Each number is 128 + 32 x the weight over its row's rms, rounded and kept within 0 to 255. Layers, rows and columns count from 0. Numbers have three digits each. The size before them is the row's rms in percent of the matrix's.

# layer 7 MLP down (transposed), 512x128, rms 0.0601, rows 427-452, columns 0-127
092:156084096112143137135086128120185107151083088134050079113084096133131139137087190172166144036163170154149107141091159135117163087079157097117148080140070149144160161191128127147157147105101134138112116150172144193129145068100169122163178134151119162127100070173136085079115142140135185071192151091155161131145108179123134167110114088109129160120132115140118121110135130166116159121103
104:157149181126164110161070166149109088136115111122188104101164113168156165136113186120139126171127103128136135157109121149073137129114129195195153114165120109165134154094119062096132096156154141113154108140140156151075113127153097092168107041097152178130075129174085137081087133077094173152077155053132102144110160094110128143118157132114164191114139153148127172172088153121177079129097
090:146134106121128137103078095139128082099166129147151143177143084139136167139149108088114157135110112123161125197062178132122121136152132181142126179081110182083113161156139094122138076155157136177143138165163111104101168148190105142088077155169115181182146120131123063117218115111206130088127180121125098163133139100154174189158099096160148135108147152165110160119093145154131103068095
099:126145098160157106097163134112114117103078078128118131186112179134113138082133113186139129096141117093107112179075140129129150144112082134141055138147143101135127130107130099112142115128117030141125159142139096079098121120102144125114152140085157172132127114089082107129152112141142148111140179131188069201213142144128144135156199088117088063104075186154137175095078083146145117112200
093:136143119147091119147187128144110128153100097102166079119170108149150001130119126126107109110183179089128180150146142110099167074146095155098107110158162125157124131110057112117107178166109173079092113113182148152155128126095114115110133115090136152110202133092115076125124093138176138095152169148165098133178105116173165117168135099141114128150123125045155143065152176099156159145094
098:122138154137129146129134117121190090153145173152100120125071134159145087150145162142090036123118134147093129110180135071119104053117126123098112114188093115148115113083123167119136195101112160114133117153148120084085140094118203094162139103116167134180085150162112122118069147125143167087078184130095098103134166164127061138077104146048143139129088123120100175082148196115115157116113
094:077145169125140079121184132105138090173184117034112152096098139094145158132093149102102108107095153137105086121131179117104126041139144115130143149137163125146111120138206110180109167120165092128152173091192181146112098100113160091179141122134138146141118130125113128131084100086099121122134078138180125171136111127146134163089131149109132074161128201061094177108087098137117126094057
094:092110062153103121172145143137144131148094129105114114137064164089190162140133149166111119211110128113091158153139135146167225161130162124114142185152148064132078134101124169049132129066131116155080132123150186171136112129147167150116092096157154116130153130100130185080108106113119139108088080095158141121146140104108134186140105119184189127100145074139134144147111062109181122143110
110:164091160144111140112149152189151143162124137080178111168137115111120070069111126153109129153104182141147164140106134132106131075098132154080086141101104160120069118120183114136143126142151159104054107175104146169112112180140044094144184136143119149096109140189113156139119166109121126095153085161137099138220138119075135111117121091182062082097117198126112143099179114117080104112120
093:127148044133106077159120077098190163150174096133156110166205100165127140143098123153163061145113166103140110083111179098185138120103190117055167142131128157143125187138101118201149132144121204117129097122221128124193159171164161140143084160126130177130115149139084082106134153103169180122127118135123103135118180125144100125147122135112133135152129095110097128117122126076120140105131
102:138141103149122150160081135115108173093125062136168120162166103139128088167091107120114128143092091136156107074130134107124156141125171106131161107128150058117132121035147133139145167179112070116169097098133123099164081168190134093144120133089207164126046159144075116148127160117081074139159171142104148139078134099110127179102152159109073131094065100135149147178111183123147145122166
105:084135112125111093132121089115117143151104145120115159091163095175173149131133151179179143095128160128116110117124164138088132188134107070116112143124118198098112119139124130173128146117163145166185143069086136182192050036063103115132171164123100123137094110111114168173102096133118176129132174158154134160106134091142045139092107134108116150124100125167130081098161129086171123110206
093:090097087133142150073163132124110147146101120145117103140085094088127105167232090097115117122118090088089117100105171169152144107082159060152149130135077125115165129134212087096088148122155149075158198126164146108079185134116156152153098102113162175109104134108137161135165135123132151130128122094094143140181104118156172120217150105148152122191178187121112110138161092104135112141099
098:147219135154143163162114159109152116176109166170135143164088154112108084134149125155110118123123101199131130136069136171085115167120121134117089132113116100183086239124110177095135120177113159112073104131109127158129169161107089106073117116122148132079106172131078099131077126124103158116109099123173163097108150147120135082165117093073181147110161147121093186151091091163139113068092
095:079107125141136146158084111179152106114127168168127129081161140188120069164123114130146122136141143102080069161075121132117200090136122138173127101181120190103124141091200144198109133119142125109077131162123060157082092167131156172140112106145162108151075103109095163132113069178088124117136152096066092130123058083133166201143117138128142143116079122114095141169105107132119094109119
099:147173117124197151119129122083095110180169142154148176092110193113107088043087112170135096131076157094132094100160129146147121118166199128179090090136174089139121174106121061107109159166117101092144091132150103127102115165065154128108120155164149120123095104131090129066165112110110131147163124174145127105192093138087162102117140126134133148191163130144136142101071165083142098155065
109:167138123162083127113025185127154117077097121150093161152106162180116119154204111139138120189122118065149129130132104057116123121134130193065115170090168101107177121108149108144130151216088163157117099183194131146062100129091093112131143138098136117119142137158112131121136125087113142128134118136189123146086082085127133096136118124149125183133144083064121120164149086139115098120106
095:110118126123062147154119137127123147199156093142148118148172080155146191091108171144110148074134095102132111092099073169128128138093137142155107090139140133167127105148061134136085119160178103124162176161143122153111061137089118139142129128131105097132086179105120149120113071158111138125119056152073217181139142083149149089109139154115055127083155137094100088100114090134179072150181
090:138196161093122134162127138073092108159161169180110064149124114172132116146160110077111147059113125134103099078127155161108153112098145127134100086135085192157121129119093123122099141170087141122129119144128100118153126154140160052148116121145152096076144138148140148121168096119125072111140097115089135133190148169211138118176133098035177152114191135171051155132167113127139089135084
096:125176159140108152115081138049086137113116121152134138125133076183121053163163158103127129113054127167109126145154118068123154074091148176166122058134121157106132152110119062080097062165129119136152128107179135093084143122150145162127097122140115116106099196172157203137206124200122172133130126156118124160137132153171118107114099115148121155064144118144106193155159136131121155134127
099:145072155131190109119189122127093130126164105159153093136162146129108114144126205124101132130103177066109158067155120132119090110115109071108061085104148146139112148058127063255187162123137123148106108146155119129091074126081143125085138178163147173133161130183118125145114103107093123138160140144113116126195120120189148145122152117116134163140102102104124095115148107163119097114102
090:136151131131091161125120114149151117142156113100128172155087103188122131157108153132174122176118075157137189168073143104145107109126145088111143118083145117122128079134025145101143113125085148116149163161094230182131089160104113180122141105143138139113156160084166112124122119151106089102133091119067133169121146066168105163136115177119181162122170087113120181168106131103032145148137
097:116194140142137162111129148134135081099141093132172065105100158091181117136151157146155152131100134086122096165069122137103115136136114124113066115187173144142185205097106107099115124101154127159106153186136110163146156150087160083107106115154122084093144080132210180130115123136134153045131141120118188088161114119204102154117117110125128070110149071124084198134094155145132153118151
105:101114155088128118126107115159151048147134099140173188158094087130082128090109146082109082101135138158159088177085111095129173175119122134171124130163105136137148104078138167102136134108167195161179049113089139151096069102137105141143157076173160125166077148127166083166122086135140128113073100107144041097136124117094169182104107170119101133099107095161128120137112086113086112135082
101:104118119158078118154120073116113082087138070099089107114100118168142141091052138130136115127122165128131102149173110113090143118162154144120164143118089141063068089129185107110155095159090153176153095089113154091194171092126153126129110106100108107188150138148095148028178172098158109154091178175144121145138185166093136146134186102115133111152107127111169174145128141093115122055141
097:097072109165140101126146124108151110207154079103133122127082148087132104130141174111113158082183122085134093063124127136153127170174194102161120133129144139116135136179154177082161107171151106127134138071122141147078113131141074130131117124091142169136080131170071195141056168123076117088101171152124177077096126073160167148130096117164089171066127091133139129136082116146162099131164
# layer 7 MLP up, 512x128, rms 0.127, rows 428-452, columns 0-127
097:112115142171086113135153129134115169206166141118167189110138126179129136174102151089154098102094162122139146099087154159086128124146110159103067138094141090124047118171094162134078161099158205171098162144069149149149132138107143070112091183110107081089154116157168117137154111128137148145148114150158067090148141065129109067123095143134124132177118135128140084116167209163161161120122
102:127124091089153104103151100115106137143117107157129152097108150175119111128060049174084115141164124088125145092156132110181159128070162151157190097135125124144120137156146093117108151090145157099100133112116150087172152118120165161163098170034133133156099071041125175160047153142108078085085111152097129144115099125147066158135177113140139112172182135132111107176146132114133182109158
101:091108080115108143114113109139133075172098157106113136113145128122120113147147089139145170177094129188098102072154094111107129167069109108108140111154148159124082064103082133092075171117195157147144109088128195158140164145119108157121122144188094115177131185137190124142136158104160117106094176147140154076084161196099114072169095131131167232132154134131114153107131126112092132118084
096:101105145118096173143189137151089123151080162161179159088145124133102148083089148155053115129098078140127095175087123129096111167158110168112142222110117132106132111097075096146145133180094111107187165107151145119098181131110106168117207130157164116093098121163135155113161116124156152106151080134159174158124093107122103121159139128151109211176140167127123118125134134130073210143076
103:148133162159144082021109088142105155136147112066177092072136135121125150088087157140160169144164148064119159112127146169113133120136135146099139178110100157105099129155112124152144083071164150156128134142168114110109109127134109143182130167124072102198107137144130137098135165167129135129114117166105145065131153115133203086063126199157069182052162169110101122162142120112152102105132
094:148095146135163181086126133137115176160111096117185132097165120143134091123095168122172158147158174154120154110138106167084131072134131085126145153139138108157158135094082170135114157098076177110098114134100162150097136151139143173042068154137098119128200136156168103103096108150164046194148098098121088113137062215123077093152106111129114153122162130086112133129140143174126077099155
096:131124121145140169075123151175158137038155067164134130129203114092126156188132142059154117069099098057094074131141060087159089132146129161227115158136089128142095171149122161115127127116125133080097168200144159146091133115088130114097161161124097149090115135115147141155130138119126095132102132154130175114152165072097107121086111138135117151104131109131180102089133107138099131083175
110:157114183193085117167139131165156133109163079143119146104141087143124135165187159075124104136113026093150072163149108097110140145169127169143134145155131129110152167081121120141146092061130064163127126077099111120117102156088162082157125139075170112147141168104046105134092169216120137110139133122129060097121127121106100106125118155156173086120132152114135141123115205142163139161119
099:137155113137108171132122146125134093075109193152090166147141105129154091123159139160177069086152122095152184171113127182124137114141151161111111115134165132136146073118143191093128141132152107146143111114136133144084105110089132151141156168062142122127144110149146199164077092215068108159113041110134149127152120119107126076103118183113078099125148139114140136157063071111070061174157
101:106112183115177204094149120162134131106099169170144110172128179140120164151127133128096121145112089131096147085218088163051086114152114137097169223142122136145131128117171119096147166056080136181092139137159143130117173135090091135108175135159168134143113085078125163104106106142098134117138106119140187135138087073149143092141178113152135099152103104151156044151136160129101134109143
104:120140175124151137152113190172158134126124057134149087106163123134146194127119144099162111110104133166112141138101137099152117091181150160105113126121105116125131115070079166133094100103126125060144052096177119123158214152167116104037125098134144151122154118127102112124102171121067106138140160069140147086132172125105152106161161149177177082074110129133105153023112131118174110142129
095:122227098127122164167146124173133134113113146116143103116131115206091135154106116166120103159112110146101095179137100094113126123184064206121143106146155099126105075087088119128140053111114146177124117169122103115179105132144142102107128123154116152107130104137113083098093102135135150119134166137118107158104133102128165153145131156169206094060127055147073143125076108171058107052152
096:113073100157135117142120130149157102147145121094091164094130156120116137159131099061088145099127125113173111129122094081112148130100113104124152200129073126097224073154047130143133167115114092115153171137082154070167071153130200133141137168167120123135115198079117174133111102151124128165151193119091074093151065180121168098127137143165096101103138132149114163148150137149148093160093
096:167148134122131092122130213128139182093156078148160198160124187142224132088112135153139063152068134098138109098135092123128084124157083118102122157099116083189133100159136123139130148153153131122040125106198130120122115165153098149089118188099099142110103119118151126105156132137139154123131084127143104043108125073119132108036097139142064134118112123163111112118150173113127128133145
106:154137163146128108095122139096157076094100175118095087102124093124108140127104154102116153140150057151147168120123121131171141129096107201154101118132088110125096126161176114099145059093104124096132142145154099174138181109144168104141131099092114109098080089168217112113079173146097111124187115128081061141100057159140102075159143179130103074137088162154103139172176097189122103101129
104:113110150080150112091131102108129116063120125110124096182107090133181129130160188173115096110122133155115126129118142181098168108115169177082102115118134161135127079109105088145096141132128214118187077143077144157123162186152109148134217111153175090097064110105089127140084142113082187134149155108130116082130146179082187161153143134151148197177149143167132164105100134143157099115147
095:069112113107094090069179156137103115130103107069117125098175138134155132125172132147116080091101129099083096184110111134129119158122117089126242115149094212133102164128163103132131102140102105149121095184123069114154092045063133135151168160161109141146164144149156115087095141132091084175127152144155160094179132171124110119101126138172146105113143108132146109062093167128104150085153
087:124089122150115142141123093162165135178086127098093169122107125144106122097112150130133130220135127152129103125164138119142097102145115126097130117121162095093107098129167133108170087088174103213143130108141175091115077117165140197113130139130146180162142112103152149132055173141138132122148141205177158184090135127140134108046106105171062104113093109146178111060076110121151146091198
101:156138173121181162168090173162158129156110068080154117154148123057153115080148091138024155093224146109087179079103168143122083149129114132061078160151124065157100121169149120125147095165139123111141153161166097147124095141103104169135144170110161141104142116100089091121130116145170109114088115096135168084158122114064170141170151110150123135161159118159144137086096137133106128142122
094:153194111109085182172182205124147168127157163166118200148121176180162123086101101124161126097124122096101147105194152139096164105177086154091147121129098090153137141147094143139113185158140099097137166115048127111187143084068139135113123142115108121132079115080110128133147111173157090158093160139115088098099157122169133149107136135168150065130106129092176116186129134118089141079163
093:125142115159152178068107073099072086090163131153140100132137195105094150122181162104092121135064195154077108110091071166125112155141111152148112138138096151154130167135169185101163164181093133134167097163156135056155125148146184123106189100148126112160119094126113133114174077126120129184137134089141122139120082109173134089140110092157183163108156133112087061127164165149110141081118
102:056123134113124188146106150140167149111140162117100115119156148114114064101120151158131137154142144132132115107155092172116154119090175141099138164114000143144094121125133122124144094156137156129067123127096127138135168100173057131132102108126157160072157115171121055098083167177088165100121111170114129111089120159111163189177135122198147089110162181108133134054160112136118112126078
109:124135141182133182112140151154219131136097212105090119095125135110113116105155111151073111160146122090087119114156132152135157113170152143159128112097143173164134140076137210149118158121129117153116113091097116107188092164095117115082084131126169046087121137130133162144169114165163142108180084220152129068144118088093158108079172173104115089107123099116149131151154082096101129145100
102:134148147088129129117084143074143080208158117151111096057112090094153122122139120140102141118138135111141184143108138158110115123089059193117133125058117131112131164107148168158099136132162167112110120056165151164177107159180159099181162143129136139140167170145141160105089155171111101094152072098113131149170139085137070123070104141077145123156171107117050077138049119129110111127125
098:145148137085140136150124138106134158093152165133149082156159160171138150143125124136127146146115110156118138163120121154059130089125109100114100092151092057140083159106105098177125144091166128177154171086124135027109107142130195167142150129138170090110093098162136133167146157113127116072089094185094122149126134130139145053114178094045177158200159088129070156153147171148092149124164